From a checkpoint of a small transformer trained on Wikipedia.
Size: width 96, 3 heads of 32 (1 for keys and values), MLP 576 GELU, vocabulary 2048.
Architecture: rotary positions, no biases in attention or MLP, tied embeddings.
Training: a variant of Muon for these matrices, 94M tokens, 5749 steps.
Each number is 500 + 40 x the weight over its row's rms, rounded and kept within 0 to 999. Layers, rows and columns count from 0. Numbers have three digits each. The size before them is the row's rms in percent of the matrix's.

# layer 7 MLP down (transposed), 576x96, rms 0.0809, rows 387-459, columns 0-95
101:470543572554338462528487477527506507514521519531428497565503502503497532518502488478562496519500519498492468521563488508466435505518509446490437499449477507521468488503566483565517544428468463443520467485605437497529563522419446464490520534509520553482514494488551544465501550471544492495
088:516472479463456419465557446483483561494529548508556505475534434517460613510450499467504513519536531481494503457497545507526484496527470501525440455510474437473457533452482574537614515503562435498493496473489509512455475518504477452551479504569545570475438491537602552472479492478522474470
103:464514548560459487547471536478499551414506470554472530515448555520531540484453458540501425504463438521543506503489482434479556465484501532499517482621520471513524520471500535547439518584573453515488442519544515474565472526506489470461447557467489471479521442465522471514445535571483438470
112:459477495488555535569503532513473513495445560502450544495504458559441489478496523506553561538517451537547447460543496417498445532417523455536555455436487497433482427486577473461467446450492544509484494542527582522496547547505487527509451546515559512467504491548505466460450577486524481470
106:472480488552605453547479496562511397563471492507467509522518474455510482492472437550550472462492554509503523552507452528443496546551479501519503486522474519510515512506559425418466511523501438535493404549577548508447485513545523504548462534531457474463550500471460518534497414494549527463
116:535497532450461529497471429507606497565477479465465558512481453461435499423476469482508520512475423512513494505537566518465510493486497460438480497469477516512515502522425497501563569511463547450505463537517571493495508484576517514549430568475504449544450548507606530491551547449473476490
112:505507508569460524501476536540505450540458561516432501581482524485497505577542541473453471491488476445415504540478489468480473583462471475581406505509512526413433547523514467481570534526463553522480453549509513539451460471544515456584495466531487522485551436508513527527477519494523490449
087:425542451599481452492488499527496444507433491558461449470586476505471491429538529500470488515605476445525467495547472502506482491490495551556492521556521500491484525487510496525485506489538454487476475466537562417600490513440442499471493474512467473518518469491574499567544523483601473480
087:547436504557520495471542437533472487383482461499511466468484517479526464485479524425481502466522506481536478427504530486513519545456496526482512539453585514548477440533466514479543621548521492454541564501467486530538443483510562478436531475453514499534487532414523507508561582523538493466
102:545546502474495475405485507461490456495485516570474530484463495454477433544518493488444452562493527505465513520475509533511530519506520420470470527506412496561503463521528474464451484540507462504574550562600434521542456443541585479436525527565471491525509530463554463547558458480519478463
106:504499511495429501503488565496463430526561471454521511467509483483509545553547497565491501498464449525453483489505498511502445524481486502522458492488506517519500516502531395511524555470569543491543462456469558538451561529508520417526506479469516506583519577496410527516572388416512488443
109:486544565591380564497518488446513534478510510488562556492526473529516549499462472493479558507531510473515442571477473428500464435534418496431480489527531509513515528454489462519518485449514479535474593468497544492445449463490561463480525589503556485528521557533486459474493467462506518460
109:532520481451462500533530505481482478600543475523521477489470515416450491448476530533504433497558484543485474452518550491511518511508546521506476441513429419573404521520502576561476504457525533545468558472484482438507586499501462454525457517549515474572443460539521452503515531452511557477
095:462515489451463529552528504510511532453547408520537511501432525505549584400512487541435449479486457570449458499472558461516437491523501509541471497551516459432495457478526494529488511531512514551521519441546539547521419528472426502589518471519537516535516508509442545538463473539496508432
097:514479567471546522557465524536431497467442435498548557500509555488494575487479522484487477525472512541533464547496517505511514462495545483476477436480388490445451491525486426559506494531512571596463545425483537522403452549478481492487540432553415473508525518497525483500510496489529521528
094:591481513504490480508568536505493550495486550533527489551484482452528539501553460513540458537531504482514524387533455478539406509521486529532517476508519552468469519460530457520470457516461589480575447490476491445540466506528495470535484500511431546498527516457464401478447435503474453594
085:431508547489553520598499495490496461437538477446517473458525505483473504556533508478478434547464529552500473547499568464525554475484459537557534475456523457515467492455452541550504451419509506532580550439522537517460465470536517526517450497542512536503457446556446497465464442594500515557
092:492509469483587447512512432462472501473503509578485545495523497586511523556462569468490545544482476552468509455500556529452507490506475494532477510524496439533465505540502537490516506533421523545499479493616543501477581532539514470504407419453408433465433488533502476518510497479524500461
090:503543536520477505383515428469521459515560480472455493510472516444468529520524494486520449505490541543431514583475479592521461502547394493522524474494447543444439545538494525535523530396511541578501478476452553501472512496516441524509478537493502454518508534529518549530464441467545502532
091:440480497477529402481488567435442448516502493481492438506527535489465550455499505481504527502559529506431465460483522438515566473563514525525529547499507480562436433491491564526536520479534493514533391447622531500490538486500464562550465464527532448463480455531486498496533537503538532504
097:500463519501576472472511439484505549506551468477500466431476530484471524482531467476533520502536480535494530535447525473521471526504528558525538539460594501513491415462540469548484576548424512530556472496510454496547581442531418464466536491423474519546465440495570485513488510445507406476
095:573516593407519455500530461508491541566542476494496466538447402533460496545476490483562474438518514532551498455492457511526496502524515522485461501489500483553497444457522505566482524480499576456483518522469535441492467570524434431517445516512515462510491450476462503588570440515547441500
092:417509451513459472522436505451470519462441532494459508488504576437451537582543524538522553542489505498457423513533482521487517487527526500454442460510475501441492510445560543469463510474510564586457447487515508530567451604478456504500535455528500525509508501506493494597511525492582541498
099:496507574556446560541498488509472503541487510504489451496526477451538425539486524524485507523462548522527541463571565398499487435509499443493518438508513436513485557471481489475561516466412531474456482578573518494526455458551484493540500429542541526501485514495552491444548483463516426432
094:595511499464501530502514515545490555482427516562473491528550545516522426530557463480398562435513479504509455520507487469498492490496543443512548507428511515435578512496470386519469494454565517459536469481526457557493435466486484564506467531541474536490520538459481424527523520540526530490
104:479496469560469500455487484543517527455482491525450506481525425481427510499517503537497585465511458464430515514492483445511462531452545476538530519569478567492489434549487602501505482467549396463523495505574503489512566464551497493540443573549540566490529509495468522520459460480409513526
102:472502500530535466470473489522526500471537512444521512475413432465505534508458598581495454495518500519456477480526533433505504503503531566567474488558515601452478487485482475526550468494529442480440516510515521460509503423565563480501431485437552403524502473540448457521504538517490571474
113:463457511471518450535480541500472455519440521514506518461482553534523540423583544563509514474579505415508520487506564580485485492499463447498466457536479532498504522501530510509437512505514476429501419454488566561433468498551503543525401469465489579523533520524538486517432495505479570473
109:546465453480521514490489570491516492504479511553499550515470504508507495468477500471514532471485515447606488504502507570553521542495494512516461480415521547467498566482497501455486384429454523556459520516494468528469518586513521462458581586487402523427511430535469491481497483571520481479
095:460491566471509511506549451504458496478493505515514501485576557487471539534479480514510464486502522601502486450498493588492527463500489426493442503527527540551491477536475428562414594466508474460541483534532574469450492495498513512547438397549490490523478512616463511497488495452534460490
086:503529551439536495530538537475522515524481518421558545568447484496530486412443510457493513508512469530500465519529446499484529469465567439468510360584533536440437523507506575526452503490509587564517487477543455430465499508500469477486463457505503479519510510511545485495440503505546549503
095:510471500549563504478513420489524531451519413504494463467458427533503599483520515531420519525467524485420569516526550496442529516524379497507456514422477510489526558545517503475480492526441539448475540435467519500515567537447480532510538506547471479523529515542526467495433527511505472547
124:469531557497444483463422459505471576472518525503514495535520521520500488522490490507578462480500468520526495448475574542564518413506602498514504476432504545551512478525556505519510479468512645478477422576445499461460508429503450487528540500451458488516498463452472515500522506467528452516
100:540476454463528439462531512500555510503460503560455438478426480504445550542541416544467503497567539494447541474539460463542493440447501476531489568440462452543428515521505491484574583440493462533443561553464473510538516481514546520534525465508485487487530485448511524461566499557504549477
110:663518513567504503512451518507528502543476437535451434458463473505513530483498500481405550539459534468502494560482496512554562527508491498510425467498521477561462523463491431453493516489478509471537559542478472505441514505476405491492545481518485488533428484574498488538454531441513528492
104:522501493482572469449561569514482473468436563515436475439512445457512499553518486502543467522550511485522464515476512521513474474467538437575515511527433532605520480555528517498544595522479450548472499530579437464504478519501458496526465433523458499483529503510460428582457531474459461486
116:451489506449467475522474517474440454518550492451533499505362487499491535514524546518561443467548437468480383506510529523492469458518484449555481464496539520506546554449463543521484533523556457522514497433484608499518563506563503509502462477532502542497509558539468495554559483493511435510
096:511509526519539532428465530584523554459479533457465427458525453504491494531493533601510486441412549473454490506464529523456496465515525454534577501499497494484473508489513472516476568567521422509497493515438577507473544479515496451511546433466477610453488497503561453459471523521553489473
088:527489523426511479514457537513530488450520462495498511478471450474578507460429515475537489517498473552523474498512574436504562510444530476459519445471526526492546601467496419501474542548433529490498508445581454503516406517483524486474502556492442535492517472516494466620472508493584523514
095:554507468484516503554519500569492529526562454479535557490521526395477512497528498497493498512416499513466577511548465518482471487456537478539549478533549463478526537424518541573451468476507512497476501402504522486463529518460497466478436450529437560448430472456549503494461459449536598471
098:454499508491538526450553541536536559560550524459544445515498496512527407518591511448583435476460484479567462440504502491439476486499588495506417484443527465453492497489488437504469474502499557484502489532511559458483517580475503515476595479469485508501501556497448515453525516473470526567
113:483514468503431524539526486534566457571470505512591482457525532470508541434549474538553531468381496468464484498540426491484451487553587465446489534514493498510479463543473535473444557491520528497465561477559549527496537501525500504440554522495572491529450498442476523484478447483421478529
096:442492467539506490469588430577437440477426525505487495455555492481507475458536497474529535536500476505469506497440570490430496478556529484509579537478540566458526501554494497531516484448543512481505505460471573619469491430432480580462493473513518469477502519493556572492506507465504505471
098:501551488414507443473496552495523449560498447454445463532454461511545487489497438498470489525500570506489498485496524484457458520587554503581529379500506534497501557515457484510514489496481502503558477432585526550488505559520470501502494495520490542573487484607422487551523479441524507477
123:488480558551458444498525496482512451476512545423489526453475473557618581475526552527542538466450495486519491450528493456523551486523525473500503426507581498511509487526506545469505520511486528515427502462467480451453482590602493468576436486499488544497468500426534436481472490523468478540
111:421569532535516558423441467557554417502586453517482479446507523430466481498490461503445480474533488437503517520506559511501561545468487512473573519553507453509502470492455510533461487503496460486591485496447504458466454496522487479496504553498466535590461497469536458574496475578532532522
097:452525513497525502511458479457516474546508503476508499553471499493397408466487491485464498503491578519528548530454513465485505498538526505526521513546532486564492594424504552475463460463489465576511518531437502458520506441529582517483418544425544428555476550536560473492463475505526561552
105:523459546499568575570509506579496508453478456475524544487573501507477460532474566463496487478411484569487510493443441539453467472473417501432549483507525451445515536514486563500412462484480491587469470527474499490518503522505419547535517531481539467515494437529482499457477513585525498508
112:462461447457461520446436479463467533467486465525544477527512473519495535547439485499506452480538416575482458497541485534559524504502510546503435511469522389537538488500468560530486493496510593498521456466547496527463593490531539563510566478503532508447526515486425555457528469571532449513
095:490495512503504565543516501538467528517511470442477488485571464467455461529557512492408449513467504580480496474495496519510532464526558428520536445496547448450503445497544524552456517479461519555496528533534628557521478493490427504444513556510513475483554470575465493487514477519409461435
100:463494465493464459523485580482538550512458496491504551459531470494562545433505489453417505534521474430495484487480477454493488495543497459482523508465498450477564443442487519505473557502509549486453515533499503570500445451590458477571460506516495478462654532546508504561504555498461548506
112:494483516482486502588501512500509507483492510517500507495530434531462538533541452552473480517486506569485479432499460505552458498482526452509501470557595519428561410506513545511465498527562444503512526529490490486465507509577466504451448455467510453502564517601512483457416479458385459541
105:459455436519490563516420522522581497599481532484552550547493541473483489511516483466471586471480489481547537562463513441526479466570470517555524395477546440520453553472505471443555477541495481465495538479581473499506519500429480468458473512495539493523439527473463491576498463502518494505
100:608529548533539457475518520496465460451485502463534478562483519562489467515537509438519504532469523448528512463538439556488452465491456466546517494572479571482532385493487497534461500479593496503519468518451530533552478538445571436485509491431472497553483492500584471489531484464438494511
095:504502521511510495469431539515474436512482476532531485481518527511500517528527468463464560459543506478483518535457487423478483485494491459567505495471460510419501430594474514465439462535528491527463445567553589449534509528546585517421520457513541551458523484409514461518526529589449516527
099:487502536494492554472598578449531469483525598495509518505480538499481534468495551470429495530533525465463464534497403540547477511507494415518486494450495532516480529510536461491505616471476528434448456537555461514493464427578523521508521426458458530490485473457520479574487453514498491510
101:466477476533576539523473556546467417440562502566448529497471475486517530518528492515523525502422424479483535523525488413508485501456477464560550510474458463498517541457440580480558528484510518528420549440478505489505527475480514404528522525537471429507554510471498536539474511497508599488
089:514482511488520570509492604546496560520548526450531517442493576512508514487534497439537556455487486478497496447506523480506527529520495473449507506440482466494452467513475534470465538552501556487479481521543526572493481489433476436456478487450470521442478543590462423551530561396583520468
085:494533412581496468524561465498522547499488519507615488501494567552544553542473542455538550505442498446451539460490503490503503514494508552498432467504506520479501482485427562399506526505542565533468517507513452470498513537470461443482443475538554462481494463578543445510434463456501476477
084:479448539480452526540390448478608526576502535482538451477511514485479568513463505451426541506448485539475444475582521462460478530482462494522523481509533508514531432531483458440522496477434499520494452492467504513535556584586432542492523528558503492516490484489497545468462547532459515469
107:424494449534513465522520499450475525484534483478417533489558524499443551507568534516535552505562392531479546526529472490504484496474501444465465488515502507506440550499422565482566531485525502519509513492530492502484524470524367553486481504599458511512514485531581472507458472477495494589
090:523483529469444494566538460423486528486562497504539476483472499539536482515511524543492526487516504501509554551540493576600508479493522472541550550537415503449417527467510487531469520550459517476458538566436504532503526500498421466514475444488503498401406512468496505505598454493477458465
098:497522477400496476536533502402522430511476557461511522462457457531520532522462539419429514475515491428524599500442473446563506486508471501540520540513428570506494577490482541530495495541507459473547510549556490577528524495477484522473537479487474577508512491546499421513479465499445532494
104:528538558526514485528513501471508414536483494493553467438507499513502479484483457491470522502494497449505430534531493452524501489432513488533480485489558536591538474420461481559514505546463462512551478516436568475539462515553550456417463534509554437501516483576572602510493437496482570463
108:473564542515458504526542531527508496470498548559477567505524507460497498567468503482497531508562533463533486437480521474498451431536440584466535505506474490493580503518438473498532449492479531484477501439467576482466470414481570536547457496467527450499524520607534426459438504575466479522
112:492491513579485500554558451515521491478576522518517465425550559481457524509528413467428603517489511445436521494508579510498513546455482487485466537511533520563511478509476397532455507517433568446496496466519544529503458507465419515479531444482523459488513479532550529506425499505506507457
104:547502539555481503534585536524550511562504475510518497476507409483538487442489466476476503494494567431431434553481507370459554457460476518478507416489544508520493502501496514465491518513491540427554488525423558482546456484524508542553430490469560504477498484560491497454535503556543519505
106:497502475496481446585522523515495557504565485466496513453510532584500522508490578402530488514506488554462467585481528498506504412510485488539490407477490511532512491500495518528502526412468533546537497498456531502469460483472445465557549443515478449488437560506467534537432475437596514461
095:485469424460436535499541499444499474481535519608526418538553531500438477500495511453517535496389473514405476572503500493465525529528520489517548552477483512469510489537507569527446512549497481546521535521540436489514512561520491411549474458487473508520527448562534499468460441535459503537
105:528580501492513485495506523550463525477549567476485501583482527494522580499503573506578451518510538470472425569438480448495481481510457479467487505513466474496512528536525538488516521419559515536491463490423494530456512612504513435480541513533450549454504462531473467506494462481464381472
086:506496431513511513523598475493498527437532515500501498482527506468468447501518568506601508429501485413507484514537477520519515503501499488583484472500381502482534502503514502446574535470469452464438446482532550525559558475505523501438482482534477524539503527516444400597486530506483549484
102:517456452527441551557472487497511552521461537511522491504521534501392441500514571427508561564460528488490475553486476518536477533519528449589498466499565580456481476543476518571440432473533478450481569468535494549483488542473463405477542544498497484469534481520454521496481560466515490497
091:487499429539549461513536535481480526491539485420512495485479473454432449480456529460429534469526457460513574477499495548497493506497539496439450424517529557494502493467495517481508433560516476475640508529500582557551488527472479501478489585498496466548560582571480467502491462490518495518
# layer 7 MLP up, 576x96, rms 0.197, rows 388-459, columns 0-95
087:488492492526497557513446538585452451519534493503524561520511569445518481460491461539543503489431475473482429514463489490444517493516483457527539516581523444477510448447467433468453535506546480516550506450561566498538548404516511498526485470444481450540544575427503487566550518472498530550
106:478438465459494531482537514487441558498446473485446543586513475517547510486458565515445599593477499407491563527441524502487458530539516488459523464507500571436503488522560498442495394488503484480524508542473514525486480497461530521542582546483510521528489568472462485542476472453474497475
116:559537519503537501517520599522476520463492494433543472496496487498424447520495547430493487454575464575487479544488533498440574518444509512487501506501451515398475440514533512511523491559496458512535492518463421458522557498500498554543541519561526540499517454557487411501527495413490441526
110:470488523446512600436564501506445526461472494549482569544491491558514465494491581449461473482569460443554493452446549579477508544445571489508468466516517546458450489470462464554559537511495498486481493510548474476512524420523518487397496525575521502509533429524497493479490525547475511491
099:536442513427585519534532509475433511504461440543498510437398473452544478462472510544567444516541449462518456438477477469504481536476494453542550575396464550506490486481529509480484483520539542482503486500451524506555497506483524590455511490485538563529590529504469496475507532510552462521
113:456545512490540511508525475491498541532494473513476521448517464522479427563495475509478524537566551477464481570502505488495485435553531555476478487498432560515501493449499440533462527459551450451474489472442499411591548581484492532383495588472504526567442474470460512493499511538477547521
090:478480461532456445520481444531452553512482437490477527456523500553457442509537464456537550452487540505535495487441482537570449503466531427450493523559508570450414522514571518492475415484499545527463522525531517536478532578494461599518487518553477425532478476547472574501488536485503508480
093:472562525449520512453412427525486539542549548510473452482573553478425540494499511525504509537469469480498523461511521503465450502523498512427564517540503521475536523487544459481435408523550490522526472504542511490506475503460531520636593457513477538504447418485427518531488489504498504467
103:426483466479474465543488499524514487491582514457503526472553562545528551487525551562560481533476482489531471559509538475493430466549505542510519516386464553445514537486495439483471505507588533441507444505415549538490461460412491506538484548479540433509481457498498541473427497488491490538
100:426511523455458467418490508408505523481533500532485507538470449533568496508457526503511493528518496467492579505441459507423561455536538511538501467484476489482501478517528522476472545576507448524480555497511466459606477530468436582449488418512508487494582504500541578528477581499498519513
105:461497488478572473505546479462490514530531594501549465558508496547524461544562548579498458483548535517451515468495540466453507468497614492523574481381460527531487462527550551502533456513510534481494440495545516454553489437460518467525461472499487461476511523535470502454551533462457432509
115:434548463574480467494452476541541539498540491530486524510560485431499485493445567532561405486470497439493484531478523579547501505466500442538510550516586548448526467511510509490441590479515443477495527511515430483441491521458528463480543483382507524500561471447476507501512458510476507522
094:454463510525555465437481547506477481536493549454485556467558476540476460543463506504578513531541576497521430495503399530481518559535512466497467432549553505515509526517501482509503528476490502504513492540511521380522500466542538496485474476425462430498560465473541535463399500468590480505
096:533538454506516548484448504507538489531556580489480467528446442451507430493464531428527513465516532465473525492505514508544469453493473551463537607511510520512515542504483529455555493493507440404516440504550492451440456510578431474429514515510481508560487548506546469418494449560501518454
088:465536566466436474492541473502495421526535511498505546488474542512541513494428475504539574511503479552567433517454531483474513499505513492549453478463517477538442556507464541522500440505517477465471547533496493536523447476391504457476501504491512481457506502464505683518489529461556523456
092:523477505573513507458559499488535558560459445465534506464514438562496507480555502530492500541494450505514506448502510475512528511524452517483468543441462560396477572466464451477488497525431500459496515504510484465535543497493466519588573506497499481431579577463499503572560443472531419468
093:516460575485535546440471423470520529520491541470445564529479472498534519529521514498515461531513508442494460501509541469571489375549520497464459478471434514466507568518503494462535515429492482458478501493486554491440442461536532527437597519584547524541519513443526529516560450492543472479
102:486505479463487445507544498480489495541470460503568475489518557505486506515551453607465552503536509473445507428505465491510537419492471498485604508462501527539477507547540506406555542505534425528426497506516537498525506422440504482408563491511522539464459507484532520470513543486601527493
091:588520458574455488476527508459473461494509539482451523490490531425497536484532491482536480494499443476506549463489469472590529517495484544507503513437459435595473516494538502447553499505454566438400547533496554518534525584513581515508478525403506488465487550489481526461481462517512449463
102:526482467522491516506495520520482562445464507476507471542520502515503608519477475457484480465498509514531452528416475510526498512518442487492479490575469544439514587522499493487556498486494447459415548472593487489507510562587504506443509543419489598478508453407471559527502453463514469464
096:505436494544552542482531476529509554496489571505469416506564498446529414401497582486439511550492509457420568537481511514515455500484470491503479506582476465473500500538468502494419477526527528548447506519464476457506564417450549489504584548490543542504438533480505506492503506482470493518
090:483476466502454450510523510468498483598509440417523457508507548493504454533502524489626505538489503522475468472448436438464556511504463504507468517530525555444436558549545517507517566550428475539549557458522546460469491520469548537501455508492562392473509516515520475482447541495481503488
103:505482510440519544532467610527533509494500575464506421541479459560437464520431509514478513520602539512436609513511554434507534491478489531468499531523483437442499504530458487475490446504521482504456541561472501415507473585487463519507494503504460492504511591463475450513486470474477504493
095:387476532516478456424450561470523436502498481452533458492465520498470476530521532495455443566496485488544517555561499541504472506519464496535485495525509533505448548538557539551528498492435481528467469460493556508505585515421548424519529597474538490520455478485514555469462570434507478461
102:530500495496499453559475608492431448441518530492529502444518521514520507447480490540443512513488472553485500542544484501520538487434521504375513543540479426565489489501518479485479495535596529476479535543426438473550498486471575490538498501441487480465522550474488530532543465474589532448
107:456532520490451472548494464418480523494509533557562556558529544554554497554524455483506541561458459475551480539411487501455431529515496505482521564516507418555489540468492490420474454456471530553498447484492476486469492491449473510530542437480463471563504476558480518560516491446492413548
110:470487475591561483487539502542478499502540540523475524473459469508518508522460405518548498439493531469528490514464578504579472492459475480486502495501384482498502455452529438453487472544472501474492541545514513629539518480543529462513527535502546507521519548464402559494446560461471461510
112:504456565504496430525496531494468593538493475476481501418519605482491481472499499501504434559498499491463505500548495514498483509537567534461499527517521511596472463520449484624528538499449434426549460500485545529433443471433533502504484470531474488529468518515555513473478575463513556509
094:456477512438483568494487523454544537549543571529483448490521555516494457497524572482460396431521467456533459534483461412482417501542463534489502538484573497444502484505435540491461509538509492451538525452513535572483483526603514485509563540493530510475507496424510501506438530478485476532
085:485521475540497513502491515576465494459526494529454496472543523521532495456522528512466519518503490490496502443580558519560410504514428592499489566477515492491541445507591477486484502482454402509430513445475517522509557431486484548472532560468559465443513566547447462468591491514481485459
095:484463473593488459459476465497400477543498479509513475475563493504527520497511632409530493484419541526490484548508510547513485438483537476455532511528415535508513527523541531544483524532519461540542511456497386497439448480533490546450471521469470511515550458477573523518476485506469521479
120:475420550512533527519492506479478439468540447486456499518427523541469527496590592513473474500496516517447504517489429471480446517440463482477513542529428514514463528504434470446483540522496441565558573456508467571489563540470504528452519544563474455554509522503473446577450498498551496515
101:530526531458499604539544519481534532534507515503463491533482563468494535429408571486468462507467539441531524429447450555515577443472525507539491563480516387525484525481507466503520429459495555511514526453549460465507492473427471476543524494462554532432528504528489522464501441506480497503
112:409503469609533500496479497498526515577494457542461433578580562537496499476489434435522552512520442541581507448530484468558480519529509549452532457495556421467496475477503530414496466502501444476453471499457467490462558549509511526522530476494526521485520530520487524494531443519443486543
098:459506506445417518554492505507554520496536451499545483547543514527471484401427471542504467494508569523495520571555425417505487502479411578481495509424546502508504555506485543474486487481521478445517469501461479474478475449497480512468542534515536426618543523499554543486508477481526547513
105:535523470511535563502483418530483543515475552558490435512472535469493502454481449508545486529518509469501474377488524510500514516443498534586488568544530486582438534496547441537517508434518474471505502524491550443539569479482597454511500498433527584486512500460517496453442506497493438528
096:467515495519478468512478450443475503499523542440517455521509492417567530566532509490582495550496500529451509591522541500561526385455492466429514485471456566484465502508454493414514520614517545466478486459468515520469529552479468436505515514527442506504532567523495444521520483443504485494
082:522493485535522478568558439496534430500509520504484514559502441464427484489560543478510464539572447467459503507480477505482517480501533492464501513552553461527421535519515524461551489479455487559567554588516509451415498520548455532560516524399540453522441472500442537445510506462490543541
098:515419492524466507491495481449535472502458474416502527522539505501498503568531537585551431448520532440525469495494523503523457514524508591511444505540502531466504527505460473490515422560451436496558504477511513534521484409575535456529534495461505484531583446527460509521542512505416408491
095:495465494532511523494450479505491591422521425511529480486550490555545499542479490467533535556539458500546449497513530496518525415466484482517468585507487501594500428504534441534575398555531512526479503502576499558468457537458559459450460454477465518477510535464504500514455522434480483535
108:509538518506503489495547460482486438548507467512476519540503519504488528488463451523502503504495446508430570531408433520474553497517550510474474507525461434497500382513507491487518552539456450491542458498462530488476523512510523500434593514598561462547510558595448540515508421474510457547
098:514422473485517501534551491518457489504515533468475518458447491505500501499464540516551505444474538513477440493448516573446573471559468511571507571481509548468579559516476466550479508553557413488464425521483550531422509519498436504417503481507536469487495491454546553514449447525494414513
097:502471501499540467510526491481549466529465487490469487505544565508540485508561473509479417541542488433479473538559449419511503492522485563514473553474465422519522492518543396440444472486476484510498508509444575450481480428488531575537590543455465501499473532537483601497560516538494482537
109:494468541402479507570504547538468493547548461468532503485529582485545510452511493459502483493486555574488516515458469498523485445468491447595463583490534490455464428449474491407520520544484490427504508567466469505559476513522516521522532524525452418428476499538522452503506514499565475546
111:495552543481541508479523479457489524534446460495424485466523531521558541466487483467486496538485561469417455502489540512462444554436498489502505528567487501487488501493585537557542540496521547479441487435520461500402552570461518525525577440571456486470435481499483508488569525446487509425
096:492463498506462473520559518543445533462511503454481516478513488500590523558583472488492521515554447500560543535580473476555508434493484505503457481521413548458443430527488421468535494511477488553569487522484501418482471551549477501539557472594435580523526484468474489455505494505484470489
105:550465485499492491461549541567464497444456530498503514508474537500513562511515502493538485467623532510481539566519450414492533513479405494496569545438543468547446519500498436522497474537559517514493476537522461477516518468452482419474465538505447487459447446487473456551448585451496458474
102:503534456487451488502525555419554483470463472491472515509501527511572418457503508481484462528449528468456432573460503505483542516560480454491561535502567534562442521520503494524549499520488438550494516457566480529573441480501435437502484527491455510521479542457576473604437515498492550526
099:496487533473519459477519464458450461539511502579466481525511538434445472456480500498447502535428511486476505552387474458543538497508479504500463475563516509469490589450472511488596478504567433503470525577524459460542538544522557481482477541533459510493582540503481456477479481585496552545
104:506525469433539454500443474492472518405483461439478578527536508533532517475440464479534500476509510458492516542468490496496496453512369606474484500513507510590538543546449426544547541499550491510460530572480494464499514440491583536488476485524540477540554507493510425504518480511532529495
114:539550474594503535461484502494467475514543520441581475506569547525482424508484578517504500533542451469504429475557481536515527461524525486411514513474476475517527470537499526492398462566405537532486528507482504486492506499461475503497450546506458478521519433484444554570559523493433526447
103:506522555510575474493540509510543464469609493592508533464575480503513453466515506542519433515549478572554516409534449494488487389503454490468536509487496533532435504527517450544489529514541486437490570516498471474499490489504447520543529468509472469466473424559484541501472448557462512457
096:396449468537467517530441523544501486520463503551495479392503453438555536514469500521520489515490467555532449572447537476494506456536511522458492452496473470519456531494554501441497422526462474503450518461448476466477538468551484535537540463538502507505581479543467573556500590524533550541
102:531453492506503467567531549463449455526560483420501449536527531590466529533426551497429550469521522469533495558485553555526570512462546518411513538530526521493518449461490466463501510553518454570522446539514423480445463486507495494482534527477539568459491452514464460502461521494523432472
102:451498491506504507527438439511535562477461474522516562508447506471498512509542495541535458524520529473524559440509568541479509495460474618555502489573440444510483503491491532523478451568521468447408555462468631512515543526448472525474503520487528467471481470532502538439491488423468506476
100:518483569439541444486518469448496583556504480477537486542495527433488515547446513494519497447512558473479453589478518477468506482466478581480540546616443542522497533496513496484517517467512502511542411512551467483518482418491513505488491479418462450495457484497431480499545495562470434558
091:561455425489527468592581461505500464447497527527525513507544507563440521504509553515492530502548474520562486596468440482455548524481525432512548557509459443507475523512526509492486505523511536452506427459446519473496491512540459500472498497540564474477498484450558570452458394440492483464
087:508489556482535504489435585525471529486474473536462542440479464515611419490520545534540535458509472516469561479468450463470474476463467547548536502461513498483418506496493486519484578496500502500506495463498532523552500439446434501476543567384500532505594460486511500481576527537534514482
085:519481426482433429495504473514534445505509503526547544454547474494505555442439470537540463426542462534479522391455495504526464486495524496549472615458430504509459495518497489499436534521415492509470491591467502488513560430498506527478476561530523560517487464532522498529567540492490536500
104:521560459510483562562520491516479429552529503452517429459437547542549523475543471538448455526512514559499464540553431486520582465450531499513579598484497404512537512525510453506541476491547490438482517509451456540480461467500475503495492491482477535543527509509483560425510521428475445472
094:507526462501542497529457477501411433478466518438510484450528551483495476557524465505578445497464494514502517485548555476589520498528560462365484548463523475496540550530441443479526476491499487539592468468564533505467483532457491495498480532527470507552554585455480476478481501540459533456
102:501497509504524484507456502479452584430538493457472485510492575493506526488544534554528535563466516503468543557481508471445471505448572452487526525494470469487541415486563486567524441409565513515468511458504538452516524452489432522402536473508569441474516509463566508568501494537454508546
105:448558525478486530524522511441511531511447461472486507482511504524458617559479483478539475523555467529560545503525489557502507427477427526480597457539467527472539459546536514476495513505464460496454528484567428522449524515504467515553514443482451438461534426500484446560531519470478469588
105:507491470583503456587575501533471518485474503539526564467424492443536481465475548523521539566482503492446565524433511482514504513528483508485497542469456464555475543538515515452512519496604447512524447480576464421462514453459452477539495438499440525568469465432491540535502486500519466549
116:449485520454510512470495529433444541443421494510474517551484527467474536504564505515525395510543489550457502517507569516462563437503530538459490484463525558502464441423551547463560504534505435524501566488501538456450571497450563533537464485518460526484507523462531464548515463472585464497
100:450508460429517534519500532444548460512487471536538460481545541489545496520513529450492473507516535498497505425574498589546475538540507468510438524546532477456558468415585504579536447506476506492494552512467505561534554489500512456420483497483489474469499510420410532443454577482470506499
106:573444459459465470487491559525483507514491508479517407513504604518470481526514459446509412552465520482517496518487466473463465433447485537458563486442539512533522517570532543487566509473473466495581456504584545487502488469540440423552527519438483446486564520481547534498514488485532536513
102:549489501467440534502488528436478454538488506546489493515550506467487461500472491454528541546485378523449522516501515581504521425448455477453490538443517503514521478456526544511460449603480466506478526586462390491500511573554531544512452542499503539521556489543526533478528496432489537488
109:603560519447479488542515499461495524540489488431524510538444495469476467481478503514451500424538474525524479496450443492514507516567526450465519517453492456439475531446507496500482484602488408499458445535509416481544465546587516482464532515511526494478547526523512522577606481519457508537
085:536507542533531509457480509518442452513602463498536484488465552470505498503491438477509438566517503515530518508421476515487529516557530519572476492460495536559430526521533492524519474419446461520457473561499540514496466513464518433519499428502416480466425536480557449523484625519472499535
107:523561525482466480494534504443471468577541551511475599488456539557525560500460517517519475565466532493444536513533527501499496520404533534453448517418444454511530516547432478476551494532524490546521491483441487465517428508493470478472508554504485486473494452501481472445599475566437570507
092:514463537541564544528572424558529447511502494457454532516515460498505520583400529541514425514498545486508502560510522513447479522476451505530538548429407438477547527492534475540466523525494507502397486484513453451490538453489465534530499532514519478540439438492492459471563548492524526543